python train.py --num_hidden_layers=10 --vocab_size=8192 --norm="rmsnorm" --qk_norm=false --attn_scale=0.177 --tie_word_embeddings=false --learning_rate=0.0043 --lr_mult_qkv=0.7 --lr_head=0.00747 --decay_shape="linear" --max_seq_len=512 --doc_mask=false --dataset="wikipedia_en"
Each number is 50 + 12 x the weight over its row's rms, rounded and kept within 0 to 99. Layers, rows and columns count from 0. The size before them is the row's rms in percent of the matrix's.

# layer 4 MLP down (transposed), 192x64, rms 0.127, rows 113-149, columns 0-63
100:81 63 38 60 61 67 53 55 52 44 35 67 38 47 26 60 68 33 47 61 52 35 43 48 46 47 43 55 38 49 56 39 45 54 55 56 31 45 30 33 46 40 50 62 37 30 61 50 59 38 65 43 47 35 52 50 65 28 57 27 64 37 54 41
099:41 65 33 54 70 44 54 48 54 47 53 40 39 49 43 39 54 29 63 67 48 34 28 37 57 49 45 54 52 67 53 62 28 48 29 46 56 69 38 35 51 17 46 60 47 36 61 56 36 60 57 47 49 54 52 32 73 57 53 49 76 53 57 42
109:52 46 56 59 48 49 32 41 46 48 33 34 44 43 55 46 41 48 29 23 72 48 57 67 60 44 46 31 59 35 52 53 50 30 44 49 48 42 72 47 41 45 60 70 35 53 57 27 59 49 43 41 45 39 54 18 35 58 35 64 31 51 41 61
098:58 50 45 54 37 62 60 61 73 64 56 51 34 54 50 55 40 35 53 39 54 36 25 49 52 65 59 70 74 35 56 45 58 44 46 59 44 57 58 35 53 22 75 52 56 57 32 62 31 48 47 50 39 58 49 33 39 45 21 56 37 61 54 55
099:38 34 58 53 41 51 59 51 46 38 33 63 59 69 45 36 55 71 35 35 58 66 40 33 38 20 58 65 53 51 60 47 35 61 43 55 58 47 54 35 40 49 51 37 49 27 45 44 37 42 55 56 49 50 57 69 34 61 46 46 46 49 12 52
096:78 41 42 47 49 78 41 68 41 51 56 44 59 57 44 38 65 75 65 30 41 75 41 54 51 72 50 58 35 42 54 51 46 45 41 29 46 48 45 53 46 60 35 34 45 54 59 61 65 55 61 31 41 68 48 55 74 53 43 41 64 45 53 46
100:59 63 53 46 40 42 20 48 55 32 58 52 42 38 48 62 49 41 53 88 46 35 49 51 55 63 43 34 59 32 68 68 50 40 61 46 62 56 47 53 69 62 55 38 44 61 47 58 33 78 40 54 50 41 62 45 59 35 26 44 54 57 55 54
112:44 44 48 65 45 52 70 43 76 38 30 49 59 42 53 46 57 32 41 48 55 57 38 69 53 44 52 37 55 48 67 31 42 43 51 73 29 73 46 47 30 45 43 46 35 61 30 40 42 53 54 37 39 55 63 47 40 70 44 40 53 37 30 67
108:59 53 42 58 63 62 60 22 56 55 49 50 44 40 36 47 61 45 71 62 35 65 73 72 51 67 42 21 52 49 40 44 35 64 61 32 56 54 47 65 62 40 54 51 40 48 44 67 49 86 54 53 54 40 62 48 51 60 54 37 39 41 47 55
101:59 41 31 45 39 29 47 42 40 49 51 44 46 40 49 56 69 39 50 36 43 69 54 45 55 65 51 76 47 47 65 82 39 35 53 58 49 66 56 37 55 40 43 61 47 42 65 37 34 38 27 50 50 31 63 22 43 50 39 52 44 59 46 37
103:32 54 50 26 63 51 44 43 50 49 54 46 53 64 34 82 64 63 60 48 50 43 44 45 56 48 73 58 63 49 31 56 80 71 44 57 55 38 50 46 77 40 50 55 40 38 70 60 47 42 49 57 47 25 59 53 66 59 65 49 53 55 60 51
095:48 33 45 60 38 75 42 72 35 44 58 35 78 35 58 40 57 58 29 43 51 51 50 47 61 52 64 55 51 41 52 37 48 32 45 47 56 45 60 65 74 62 44 58 51 70 67 65 27 56 41 54 42 60 73 47 33 48 58 46 66 53 53 53
091:60 52 40 29 61 45 52 38 63 47 43 38 35 46 55 54 57 26 59 76 50 34 72 59 43 66 39 60 59 40 64 58 45 27 62 49 54 54 57 65 30 69 51 61 64 62 51 71 55 55 43 69 45 26 51 56 55 59 53 66 46 50 60 67
092:46 57 41 71 41 82 52 54 71 52 44 50 41 57 35 57 67 53 63 67 42 41 47 52 49 66 57 49 49 59 22 59 56 47 47 49 53 32 57 68 32 45 65 54 44 50 40 90 64 62 68 55 48 45 59 34 61 55 47 45 52 45 61 49
091:37 63 50 40 58 64 48 64 65 44 64 69 56 51 67 42 62 33 23 57 58 51 40 21 38 49 43 36 48 33 42 43 57 45 53 69 62 43 61 52 35 64 33 53 55 62 44 59 48 33 49 60 59 39 63 59 33 67 46 41 51 44 74 63
092:49 44 75 28 35 63 49 69 35 54 42 51 61 52 51 49 25 63 76 53 38 62 63 62 55 45 50 59 44 58 66 40 51 49 55 29 52 60 51 56 45 50 55 68 38 39 48 47 47 53 31 52 75 63 66 37 43 47 44 61 36 38 22 44
101:60 34 59 54 78 35 43 56 63 59 60 58 63 71 48 45 52 60 47 38 47 25 29 43 50 47 49 43 48 71 54 60 42 57 64 24 48 71 69 56 41 40 30 49 58 69 37 44 67 67 61 46 51 41 48 65 55 67 56 38 52 52 41 48
099:27 20 52 61 35 79 56 35 42 40 58 40 51 41 54 39 50 51 42 48 38 43 36 49 58 47 55 46 48 46 41 41 57 33 26 39 60 36 57 65 48 70 56 39 50 67 63 55 53 40 64 57 59 26 40 43 61 50 49 53 41 61 79 59
100:59 38 50 36 63 41 55 58 42 56 47 61 52 55 35 47 66 51 49 62 50 68 53 35 49 88 19 84 49 72 57 50 33 36 67 55 59 51 50 43 48 57 49 43 61 48 63 64 41 43 38 46 43 47 29 63 51 42 50 55 39 37 59 55
093:57 49 66 66 32 63 63 46 60 46 34 48 57 44 50 33 41 48 50 50 61 64 69 60 59 51 47 66 65 54 47 77 48 66 36 50 49 57 68 53 90 53 38 53 46 64 41 61 39 60 36 41 42 35 55 40 56 64 60 70 44 34 51 61
099:55 30 52 71 50 69 39 62 45 63 24 63 32 45 62 50 60 56 43 49 36 53 57 47 52 60 52 50 51 25 44 26 58 55 37 58 52 43 63 66 43 51 68 40 65 59 61 61 39 56 55 40 62 49 44 53 63 57 46 38 69 25 54 77
099:66 32 49 41 59 51 66 43 52 51 53 40 58 28 56 19 45 37 42 07 65 67 35 61 41 53 48 54 51 54 56 56 57 47 51 46 45 46 44 53 30 62 53 42 58 32 48 52 83 48 57 34 47 40 42 45 55 67 45 51 49 52 34 48
093:59 72 35 39 61 65 68 52 27 49 72 42 51 52 49 58 30 30 48 29 84 50 43 26 50 44 52 59 60 39 52 44 34 39 36 67 63 57 45 50 64 52 41 62 40 46 48 33 60 52 50 47 59 43 40 52 38 49 48 52 47 62 31 48
109:58 48 61 48 50 39 39 40 59 50 62 54 52 26 60 67 53 44 56 78 51 34 41 68 52 52 40 18 40 33 56 35 55 31 48 52 61 58 51 38 82 46 57 47 40 47 47 52 42 62 32 48 44 61 60 44 46 24 50 66 51 55 71 52
096:45 42 45 57 69 49 56 46 35 43 63 42 48 44 64 55 38 56 55 55 50 50 54 66 54 40 40 29 42 47 41 50 63 63 44 38 55 45 55 49 44 30 56 61 65 44 96 55 68 36 37 62 63 42 53 43 69 58 25 34 46 27 49 47
088:40 42 43 53 61 51 43 45 53 56 57 60 44 53 33 58 46 63 44 47 36 32 38 33 49 47 37 61 37 56 34 24 56 33 34 49 50 33 37 42 58 36 37 54 75 58 72 41 55 25 79 58 58 60 45 42 54 59 63 43 45 40 41 71
102:48 35 52 41 48 18 53 57 60 35 48 39 47 62 58 40 57 26 75 65 56 34 34 34 37 37 47 54 60 56 61 41 52 38 65 45 49 40 53 42 76 29 52 63 52 51 57 49 50 51 35 27 36 52 55 48 43 46 72 39 52 44 29 44
092:44 60 52 75 16 63 48 50 75 65 69 42 36 51 38 55 54 66 62 42 57 44 49 47 33 54 60 45 64 53 46 53 68 51 63 70 47 36 63 43 47 54 55 58 48 61 44 65 25 59 54 62 58 32 28 34 55 46 53 39 51 49 67 57
099:60 46 51 50 63 57 61 40 40 41 75 65 68 52 48 57 33 41 48 48 61 46 41 48 36 27 51 67 50 68 57 51 40 64 56 51 49 52 25 45 61 45 47 53 78 72 60 29 38 40 41 48 62 47 54 48 51 80 56 59 35 57 44 71
094:69 53 49 55 46 55 35 54 42 58 63 75 54 43 41 51 62 35 67 70 50 41 48 43 40 34 47 51 51 47 40 47 41 51 48 46 54 57 61 65 46 38 63 71 62 43 32 47 74 36 66 72 38 56 55 26 40 34 34 51 65 76 58 50
099:61 56 48 50 27 41 68 33 59 56 64 48 57 76 52 55 35 39 44 37 46 43 36 38 49 50 47 14 84 33 56 48 43 59 57 41 49 26 46 63 56 47 54 40 46 61 67 68 40 68 53 55 50 45 45 41 40 60 61 52 56 40 54 56
103:43 50 60 38 47 51 56 64 48 48 49 63 46 35 45 36 38 65 25 43 69 51 64 65 69 33 43 41 39 27 46 52 55 37 64 58 37 57 57 61 56 55 46 49 56 40 54 42 41 58 33 53 34 61 30 63 21 63 43 31 57 40 28 64
095:41 41 34 57 49 60 42 37 43 72 53 39 45 53 42 42 65 46 47 57 65 51 75 64 10 43 37 51 37 32 43 39 41 50 36 64 54 53 63 32 42 49 44 59 46 42 66 51 54 47 29 28 50 49 61 44 29 48 61 55 37 51 46 68
098:57 52 57 58 50 64 59 59 47 33 61 41 37 38 61 69 44 66 46 34 61 38 48 56 41 36 41 40 44 69 40 36 42 37 43 34 51 71 46 69 50 52 60 73 58 60 39 35 45 52 55 39 60 76 55 42 39 41 58 32 80 46 49 33
094:51 46 49 55 49 67 64 40 52 58 56 42 64 51 35 37 20 55 55 49 81 50 46 42 40 41 58 47 43 55 43 41 39 64 46 21 49 73 47 34 62 57 58 43 52 54 43 51 54 20 56 30 38 62 65 53 37 56 29 66 51 60 52 62
096:37 30 50 34 56 52 51 24 55 60 47 56 42 45 50 41 46 35 32 65 57 58 45 57 45 55 44 50 44 25 59 45 14 45 46 60 53 62 48 65 49 45 65 52 37 48 69 66 60 20 32 62 43 60 70 59 51 47 55 55 43 58 51 31
117:52 31 23 46 51 70 46 66 52 43 59 48 53 51 25 59 47 32 67 22 37 53 57 43 82 63 57 52 67 39 45 55 30 57 69 49 47 49 62 58 51 52 76 46 39 48 41 53 50 68 56 45 49 49 44 43 48 44 34 50 64 41 38 52
# layer 4 MLP gate, 192x64, rms 0.218, rows 114-149, columns 0-63
107:56 45 47 50 48 54 31 37 40 39 32 49 56 63 49 63 39 29 58 31 51 38 48 56 51 32 50 43 36 52 54 61 50 49 26 32 49 33 50 56 42 22 59 41 55 50 35 52 66 35 66 43 38 51 62 26 58 39 73 50 53 77 61 43
100:56 67 49 57 38 53 50 48 35 36 48 45 57 40 50 27 50 64 12 49 61 47 63 49 41 40 42 50 53 62 40 36 45 50 52 61 35 64 47 42 42 45 35 60 58 32 37 32 54 47 59 27 60 66 45 53 50 56 61 49 62 76 20 38
095:42 51 60 29 59 45 50 48 56 57 72 44 33 70 56 48 44 66 47 54 22 58 41 62 61 34 53 44 30 41 40 48 52 38 51 51 71 54 69 68 57 65 54 65 41 45 64 58 50 47 51 40 44 58 63 35 69 47 48 36 67 17 53 39
096:56 35 48 47 46 46 54 37 35 43 36 45 44 40 31 44 52 42 48 58 71 59 47 44 43 76 39 56 55 41 53 65 60 70 58 54 60 63 73 17 55 45 34 39 67 50 59 35 66 49 57 34 49 66 64 58 43 51 63 45 66 51 26 59
104:69 26 40 71 39 83 36 51 44 44 51 53 51 60 64 43 67 45 74 49 42 46 39 57 49 49 46 58 47 57 49 62 31 40 37 33 44 29 65 51 54 49 35 64 49 35 38 43 40 40 56 38 64 51 40 46 56 61 75 56 35 39 53 40
123:53 69 62 31 66 64 47 52 47 37 44 32 64 60 38 50 66 61 41 47 41 61 49 74 32 33 58 41 41 43 55 29 42 33 52 51 56 54 50 68 60 73 60 54 61 60 52 42 35 51 44 71 51 57 63 45 70 37 44 59 42 32 59 30
098:46 54 59 61 44 50 51 59 70 54 48 63 66 34 57 48 52 51 41 29 39 32 36 69 38 50 50 71 51 55 24 33 46 24 35 60 62 61 36 66 55 48 48 40 52 55 50 31 59 52 58 55 60 63 50 20 39 51 50 39 67 30 52 50
102:22 37 55 64 53 62 52 53 48 58 56 42 40 56 61 62 31 44 53 35 42 42 55 49 46 50 46 79 61 52 40 41 44 26 34 64 46 62 36 49 53 55 31 32 51 53 74 42 65 40 31 34 40 67 33 46 42 49 24 58 53 53 48 41
096:50 53 37 34 68 73 56 59 49 56 44 48 75 51 54 61 54 47 56 32 77 43 32 51 63 42 30 37 40 58 46 42 38 35 57 42 37 46 55 69 81 49 63 46 44 52 51 41 50 51 61 61 57 35 40 49 70 61 41 46 38 45 26 51
098:50 37 65 56 30 51 42 36 31 59 42 50 44 50 36 81 72 62 71 57 70 31 49 60 32 54 48 66 40 40 48 54 32 56 58 54 41 27 57 58 43 43 52 70 52 44 49 59 44 22 52 58 52 46 39 58 55 60 67 43 55 39 37 44
097:43 57 60 62 58 40 66 54 60 55 55 41 61 52 79 24 46 28 60 44 49 36 70 34 54 38 54 57 58 53 45 58 60 67 35 57 45 61 61 35 48 60 38 47 62 68 58 30 60 75 52 31 40 46 60 37 41 43 58 62 60 60 36 39
091:52 49 35 64 50 58 52 44 34 62 25 42 62 68 52 52 40 46 44 43 70 54 65 47 45 41 26 51 50 41 49 51 64 46 52 47 64 60 45 74 51 57 55 20 71 37 32 41 56 31 53 43 54 65 44 50 44 29 34 41 63 54 70 67
087:63 37 51 54 50 60 47 75 51 39 40 45 40 39 35 44 49 29 33 43 35 55 43 45 67 48 45 40 61 67 56 59 46 55 65 44 69 70 53 38 61 62 63 38 40 26 61 29 55 25 59 55 68 51 44 53 59 40 43 45 63 66 40 29
085:61 61 42 43 30 51 60 75 69 55 35 64 45 72 46 36 26 37 36 80 42 38 57 42 42 69 49 55 36 67 52 34 52 58 29 35 55 70 36 50 42 52 52 54 43 62 55 65 62 55 53 49 52 56 39 52 40 43 49 49 64 45 67 46
078:62 60 35 59 56 38 58 47 46 57 47 53 63 37 62 51 77 51 58 34 74 56 39 45 43 70 68 56 63 28 29 35 45 49 45 51 43 56 55 50 58 43 57 50 40 52 38 64 76 69 37 31 57 56 43 37 54 35 61 24 40 60 47 49
103:51 54 60 39 59 47 31 59 35 47 46 42 52 27 44 62 66 50 47 47 36 50 71 44 63 52 63 73 20 60 41 50 41 60 50 52 53 59 66 55 60 27 67 57 62 48 52 61 61 65 39 24 25 49 40 41 62 47 58 42 63 40 50 68
098:60 62 41 49 61 56 68 46 43 42 56 61 41 34 51 67 50 58 63 56 54 36 53 74 48 71 67 66 35 60 25 32 34 60 46 80 53 49 39 44 57 68 63 62 44 31 76 50 67 63 50 50 42 48 39 45 52 44 52 55 52 55 65 51
099:47 61 56 36 58 44 52 26 44 45 74 57 75 52 34 54 46 54 72 65 66 53 49 52 51 58 13 59 74 56 62 67 44 46 69 54 46 49 56 52 52 56 66 31 47 40 54 66 48 34 55 33 50 58 35 42 50 55 46 40 68 54 53 42
095:60 58 64 50 51 52 48 41 29 60 51 42 64 44 44 43 64 41 54 59 44 66 25 41 51 20 26 51 63 71 36 50 45 53 55 43 55 41 60 63 57 45 31 57 67 61 37 57 55 53 38 28 31 38 52 29 67 33 49 67 55 56 42 51
095:78 39 66 52 44 52 48 58 68 57 55 35 37 56 57 42 33 70 54 56 43 47 67 41 46 57 59 59 58 62 57 58 54 41 38 71 49 64 64 52 57 53 51 26 26 59 63 47 81 69 40 41 54 58 51 56 43 63 53 69 56 39 53 29
111:37 52 51 61 22 71 38 36 49 39 31 53 57 43 54 57 26 40 38 45 43 47 63 47 45 48 64 43 56 55 40 47 51 30 57 42 18 48 36 51 52 51 48 36 36 57 58 47 51 60 49 33 38 67 19 75 41 60 46 58 47 47 63 55
090:55 66 50 55 59 67 64 46 57 36 50 44 57 26 59 68 61 32 64 38 62 32 44 48 56 70 69 65 54 54 47 30 54 56 28 31 41 59 18 61 52 69 42 53 54 49 49 37 57 71 48 28 37 48 54 53 36 49 56 56 46 48 50 50
117:38 66 34 59 42 31 54 49 49 71 55 25 47 63 37 54 44 35 52 24 56 49 38 69 47 42 56 54 34 56 53 50 39 47 50 45 69 51 56 39 51 71 40 58 43 42 57 54 51 32 47 50 62 52 28 44 71 57 63 24 74 37 47 36
095:55 38 64 49 66 38 38 65 34 72 50 33 40 40 56 38 47 61 42 71 56 39 67 59 54 52 36 40 30 48 34 45 57 44 69 54 70 48 45 49 50 30 66 72 65 49 59 56 59 54 56 47 42 43 58 24 59 54 47 51 65 24 56 41
095:65 54 51 38 46 33 47 63 46 46 31 60 28 72 69 68 44 68 69 72 45 73 50 44 50 59 74 35 50 69 55 68 48 55 61 27 38 58 56 61 57 54 42 43 31 42 57 64 58 44 41 59 60 46 53 38 58 46 47 58 57 40 45 39
098:59 43 30 61 65 57 55 64 31 36 47 57 67 56 63 45 63 77 48 44 57 44 46 66 43 63 61 60 43 52 45 37 44 75 59 63 50 40 43 44 49 54 61 47 61 33 67 38 50 59 75 48 64 43 48 65 56 44 48 24 39 52 23 62
108:63 72 58 55 81 67 48 63 41 43 49 46 46 50 46 81 52 53 38 58 47 48 48 78 67 50 58 49 52 53 46 51 62 62 34 57 42 59 31 59 42 62 66 53 59 34 49 48 80 73 65 44 55 43 36 51 49 68 43 48 50 38 42 48
112:67 50 47 47 48 52 50 47 41 31 74 46 58 48 59 67 48 37 81 44 63 47 46 50 44 40 47 61 49 83 67 24 56 44 37 73 39 50 35 40 55 53 42 45 32 33 63 47 56 56 63 53 53 57 44 23 47 55 69 43 58 46 53 50
094:61 37 46 64 44 36 52 37 44 34 36 61 53 45 46 44 47 57 60 47 54 30 36 62 72 56 64 43 19 42 36 47 45 72 61 59 57 47 52 62 54 51 35 74 45 54 58 57 28 49 61 65 24 46 42 36 63 68 54 65 62 41 60 51
097:45 43 69 48 65 38 26 70 48 54 28 43 64 52 33 59 68 40 50 40 67 43 62 39 44 56 53 45 33 61 60 33 66 51 41 53 72 62 49 40 60 46 63 29 71 52 47 41 60 51 52 46 51 30 32 51 45 55 74 59 60 43 36 43
096:50 51 53 29 57 47 53 59 52 66 49 57 32 51 30 51 43 72 43 62 72 58 59 76 46 67 33 55 37 33 30 40 62 51 56 50 53 66 53 60 39 47 67 60 46 47 40 39 50 56 35 45 35 55 71 40 67 22 44 49 45 50 59 66
083:44 52 34 70 45 53 45 33 27 35 36 55 52 57 54 46 47 56 39 59 62 40 65 51 30 53 85 55 63 53 57 59 74 46 34 39 33 32 67 63 42 49 44 59 67 60 61 45 47 77 41 54 49 44 63 46 56 37 58 54 61 48 57 42
094:50 64 50 48 29 41 68 63 51 36 51 59 31 65 50 41 57 72 47 31 64 53 49 58 60 47 52 56 26 74 38 66 41 30 58 34 47 39 42 60 54 42 39 71 63 33 52 45 59 42 48 64 62 73 38 42 68 32 58 48 51 49 45 43
114:43 44 55 61 56 47 51 32 24 59 40 40 55 53 51 51 67 73 45 56 48 46 67 61 54 50 55 68 55 35 61 50 46 45 62 58 37 38 52 52 76 53 43 27 52 65 74 75 45 34 57 48 59 62 27 56 67 55 39 43 30 60 52 60
091:65 40 55 57 55 46 38 51 17 54 33 53 53 64 56 70 66 58 68 72 62 41 57 59 41 33 51 49 52 49 56 54 71 55 47 60 57 56 42 20 39 59 72 57 66 63 64 71 30 52 49 66 42 42 55 39 53 65 58 56 52 52 54 53
104:47 40 55 43 43 43 51 48 33 40 52 42 73 52 46 39 79 57 53 54 41 53 37 54 51 25 52 61 52 67 49 27 46 32 54 45 14 49 65 54 57 31 52 46 45 70 36 53 54 58 47 27 36 70 40 43 48 61 72 56 48 47 51 44
# layer 4 MLP up, 192x64, rms 0.2, rows 114-149, columns 0-63
106:43 48 46 50 39 54 50 37 55 63 56 68 43 50 44 27 40 51 42 65 56 33 38 71 49 51 64 61 42 40 55 48 18 31 42 58 45 38 62 56 70 68 34 51 32 66 59 44 47 46 45 34 57 46 40 42 52 83 46 64 53 50 57 70
107:38 60 53 50 50 55 56 53 34 54 67 58 36 42 65 58 35 53 38 50 24 45 65 42 47 52 45 51 47 37 45 46 52 63 55 60 46 74 39 61 25 67 39 58 71 47 71 54 77 44 55 55 38 68 36 59 66 69 69 62 50 49 51 34
096:73 70 36 42 62 39 55 53 46 65 54 47 42 36 62 50 55 29 12 41 72 47 56 64 58 54 59 72 57 38 36 43 54 46 55 57 52 48 28 48 47 30 56 70 54 59 64 58 50 52 58 52 23 40 44 63 44 53 47 56 36 45 55 58
097:56 32 54 38 66 49 44 57 26 59 58 37 37 43 31 59 38 54 63 47 45 48 54 48 58 73 26 44 46 45 44 61 63 51 43 54 44 62 65 56 77 38 31 39 66 60 43 71 59 51 64 43 46 54 48 47 62 38 51 46 58 69 75 30
093:43 44 64 43 51 39 65 35 47 47 50 57 36 42 36 49 46 65 44 63 63 42 58 55 46 32 57 57 52 47 46 51 84 68 58 62 64 40 42 58 46 43 61 45 43 47 61 71 18 51 44 60 34 46 55 54 30 47 75 70 58 58 74 51
102:46 53 36 39 33 50 56 58 45 29 25 45 40 66 78 44 48 53 40 57 45 54 44 61 45 39 44 24 54 53 66 51 41 44 50 65 58 43 61 49 38 42 51 43 60 59 37 37 51 28 52 37 52 67 58 46 44 52 47 55 55 44 75 12
097:60 37 36 55 43 56 44 65 25 62 41 54 48 52 62 34 44 44 54 43 52 37 72 31 57 90 51 75 52 41 49 43 68 64 40 49 50 60 52 65 60 72 45 43 58 43 62 64 49 63 64 52 64 43 53 49 28 55 33 60 50 50 49 46
110:68 43 55 63 55 52 86 53 75 59 63 55 56 33 50 48 55 38 61 34 53 33 60 59 56 47 46 27 53 55 45 61 78 51 34 56 48 34 75 40 45 61 59 46 49 33 39 45 32 54 55 43 70 53 64 61 44 51 46 62 50 40 40 53
101:34 34 60 45 63 74 40 49 65 52 33 62 67 54 48 23 24 62 58 55 29 52 48 44 68 48 49 27 44 56 62 58 66 44 63 41 70 51 58 54 42 46 39 45 56 58 45 74 52 65 51 66 43 70 39 53 54 59 56 46 40 38 50 59
105:43 43 44 52 56 35 43 68 49 80 41 58 56 49 30 71 57 57 42 38 31 53 46 42 38 40 54 53 56 34 49 57 52 54 56 53 42 51 68 28 32 45 56 55 60 59 62 42 57 44 59 73 54 55 54 38 65 68 77 59 81 46 49 37
098:62 43 35 54 56 46 64 37 67 35 40 59 45 37 48 75 48 25 38 57 45 59 41 52 40 34 43 38 40 56 62 53 56 69 48 54 52 52 24 54 45 57 55 51 62 43 43 27 73 40 35 35 60 41 33 70 67 39 50 69 40 55 40 44
097:37 53 44 49 46 50 52 43 49 68 61 35 35 71 62 33 53 61 62 47 19 66 38 36 61 46 59 61 32 63 53 44 61 41 74 61 39 54 51 55 68 61 54 32 50 45 43 52 46 27 43 49 60 44 53 28 65 64 30 36 60 40 56 41
093:45 35 50 46 47 27 59 51 37 39 34 66 58 67 51 32 25 51 54 44 46 47 49 60 49 67 41 45 50 58 72 53 55 45 66 37 41 58 52 40 82 38 60 57 53 62 23 35 45 40 48 34 44 60 38 49 47 56 43 22 35 53 63 48
085:40 66 32 38 31 61 67 59 81 57 56 72 46 69 63 50 60 40 54 55 42 53 50 48 47 64 45 47 28 42 53 65 53 35 45 52 64 50 46 51 68 42 51 60 67 67 52 66 55 46 40 47 39 46 62 72 29 71 43 34 50 45 64 46
097:55 60 26 58 62 38 56 29 62 39 49 65 49 35 54 63 68 26 29 51 57 29 29 51 60 44 52 55 52 53 33 66 36 40 46 58 58 49 38 37 51 47 47 57 70 64 55 57 57 43 58 39 22 56 54 61 54 54 63 67 48 70 62 48
107:50 31 72 56 36 43 56 49 47 64 46 62 51 72 69 56 14 45 40 62 62 31 35 42 63 60 42 48 51 63 48 72 37 42 62 55 51 53 52 38 51 47 42 55 47 42 42 61 67 32 49 39 43 31 39 66 64 68 55 56 64 53 39 38
105:36 55 34 41 37 59 62 34 44 46 54 35 47 52 37 63 47 36 39 55 42 53 69 42 49 47 52 58 49 37 60 50 37 53 30 57 51 45 81 68 27 83 34 32 56 51 52 54 59 57 51 45 33 48 72 25 57 62 59 44 56 53 53 55
099:68 51 73 36 46 49 44 41 37 45 44 78 67 54 49 50 58 55 79 56 53 40 52 43 66 52 44 66 53 69 49 50 40 39 70 52 52 43 43 81 60 20 47 61 53 52 42 60 51 38 55 56 69 55 49 58 44 47 32 37 62 37 57 58
093:55 44 61 45 56 53 36 40 32 46 39 64 53 48 46 41 45 66 46 70 49 57 78 50 35 48 56 47 68 59 53 35 64 43 60 63 48 36 74 61 31 59 47 29 47 51 35 57 50 41 50 23 35 68 56 43 71 36 32 41 40 55 61 63
090:47 59 46 46 51 61 50 40 75 46 76 36 56 65 55 48 39 47 49 53 39 28 54 54 62 43 45 75 41 40 51 71 53 33 34 44 40 54 42 50 66 75 36 25 41 60 47 32 69 48 60 43 55 49 47 52 37 58 46 43 43 46 23 37
106:50 53 43 36 55 36 24 55 47 67 59 49 47 52 69 55 60 52 49 51 61 47 60 44 52 41 54 50 57 42 76 46 34 53 74 59 61 55 61 81 33 57 40 54 48 41 45 48 62 24 40 56 58 46 46 38 81 34 52 27 54 40 38 48
100:41 34 66 43 41 59 40 67 60 53 56 37 45 68 54 38 50 34 69 66 12 46 47 55 48 58 33 62 62 53 53 53 52 65 55 53 44 46 56 57 55 43 53 50 41 34 56 64 42 49 40 70 44 60 71 47 62 68 36 71 45 24 54 64
112:44 22 41 49 49 57 43 57 37 45 60 51 46 71 49 43 35 45 45 56 63 46 71 45 34 60 58 76 58 47 38 45 52 75 60 62 55 44 78 24 40 52 33 56 41 62 54 36 53 69 50 44 59 41 66 41 44 58 50 27 51 35 55 42
096:61 43 33 45 47 54 76 52 47 51 38 46 70 33 47 39 65 61 52 55 55 56 54 66 31 54 45 50 51 41 52 54 54 25 33 58 45 49 41 55 58 34 62 48 53 56 44 76 34 72 27 37 71 51 68 55 54 45 62 66 74 58 65 58
086:59 37 43 56 35 36 79 48 54 57 57 54 44 40 55 39 54 43 32 39 48 24 55 30 62 53 57 60 48 63 38 55 60 56 42 44 49 63 40 30 28 39 46 39 59 41 43 43 64 60 50 37 56 28 35 45 56 39 54 50 39 50 13 62
105:64 48 40 38 50 41 49 45 55 72 59 63 59 41 45 73 64 74 48 72 49 67 62 55 53 57 60 26 40 58 48 56 43 55 57 40 62 55 39 65 54 62 51 72 47 65 54 56 72 33 51 82 45 53 43 58 61 53 53 56 70 60 35 50
092:76 39 56 43 70 59 63 42 45 35 31 41 77 39 42 59 48 51 56 54 54 48 32 67 45 54 42 57 45 51 54 43 44 62 49 47 49 54 58 19 43 65 34 54 33 41 63 68 62 65 30 65 55 49 61 56 57 78 66 43 45 52 45 57
102:43 54 38 57 48 32 63 56 39 51 54 42 54 48 58 60 56 54 64 48 49 29 61 56 55 28 67 32 29 55 42 24 44 44 36 60 39 27 49 59 48 67 17 50 38 48 59 48 51 59 49 71 58 28 39 50 51 54 50 34 68 36 37 45
088:33 42 43 79 41 70 35 56 30 65 38 67 47 43 36 51 55 46 51 49 45 36 63 32 45 29 56 48 74 52 56 60 68 31 35 54 49 68 44 47 46 48 53 43 47 44 62 53 61 27 67 36 51 60 41 59 50 30 45 45 53 56 53 73
098:50 41 36 55 51 46 39 63 62 49 43 66 66 51 33 49 53 41 62 50 62 53 47 57 54 49 13 80 40 47 44 63 43 37 63 65 51 81 47 39 47 73 48 61 56 49 59 57 55 38 48 50 58 38 38 56 38 38 65 36 33 66 63 40
100:55 65 43 28 36 64 62 41 52 55 61 46 45 27 34 51 39 52 43 40 56 38 46 48 56 42 44 50 42 39 53 55 41 22 71 76 37 64 43 67 58 55 47 53 60 57 30 52 45 37 56 35 51 68 26 36 62 28 43 49 48 50 55 68
087:55 37 38 57 57 68 32 41 44 51 65 47 35 58 49 36 62 39 43 53 54 62 55 64 20 35 59 36 65 30 53 46 51 53 54 44 55 66 59 50 66 59 43 54 55 66 75 39 63 50 42 34 35 39 62 47 65 48 80 53 67 54 42 64
106:72 39 69 47 40 54 54 37 39 47 34 41 64 57 50 48 51 53 58 65 70 28 35 49 46 67 37 59 39 21 36 52 64 58 48 62 58 55 51 43 64 38 41 61 50 64 55 57 67 35 55 54 68 56 38 68 48 63 61 41 30 69 62 60
104:41 48 33 59 47 67 49 65 46 52 60 48 63 33 52 50 48 47 47 36 71 59 45 68 48 46 43 18 57 44 53 53 58 57 35 33 48 66 37 51 36 46 59 64 41 45 44 46 37 73 48 58 51 64 61 68 30 38 32 78 47 60 31 58
094:40 31 62 50 70 55 53 55 53 38 28 26 45 43 49 25 50 41 31 51 38 67 44 48 29 52 63 51 45 57 71 34 37 34 57 42 44 62 57 60 55 63 57 28 28 56 47 74 58 37 59 51 52 56 56 48 54 39 47 44 26 52 46 57
119:69 42 50 44 27 68 47 60 73 53 49 52 49 28 40 55 57 53 64 55 49 66 50 52 77 61 38 43 43 69 46 47 49 60 72 45 50 51 46 33 62 27 48 63 35 69 32 38 34 37 59 52 35 46 44 64 55 53 47 72 65 50 53 60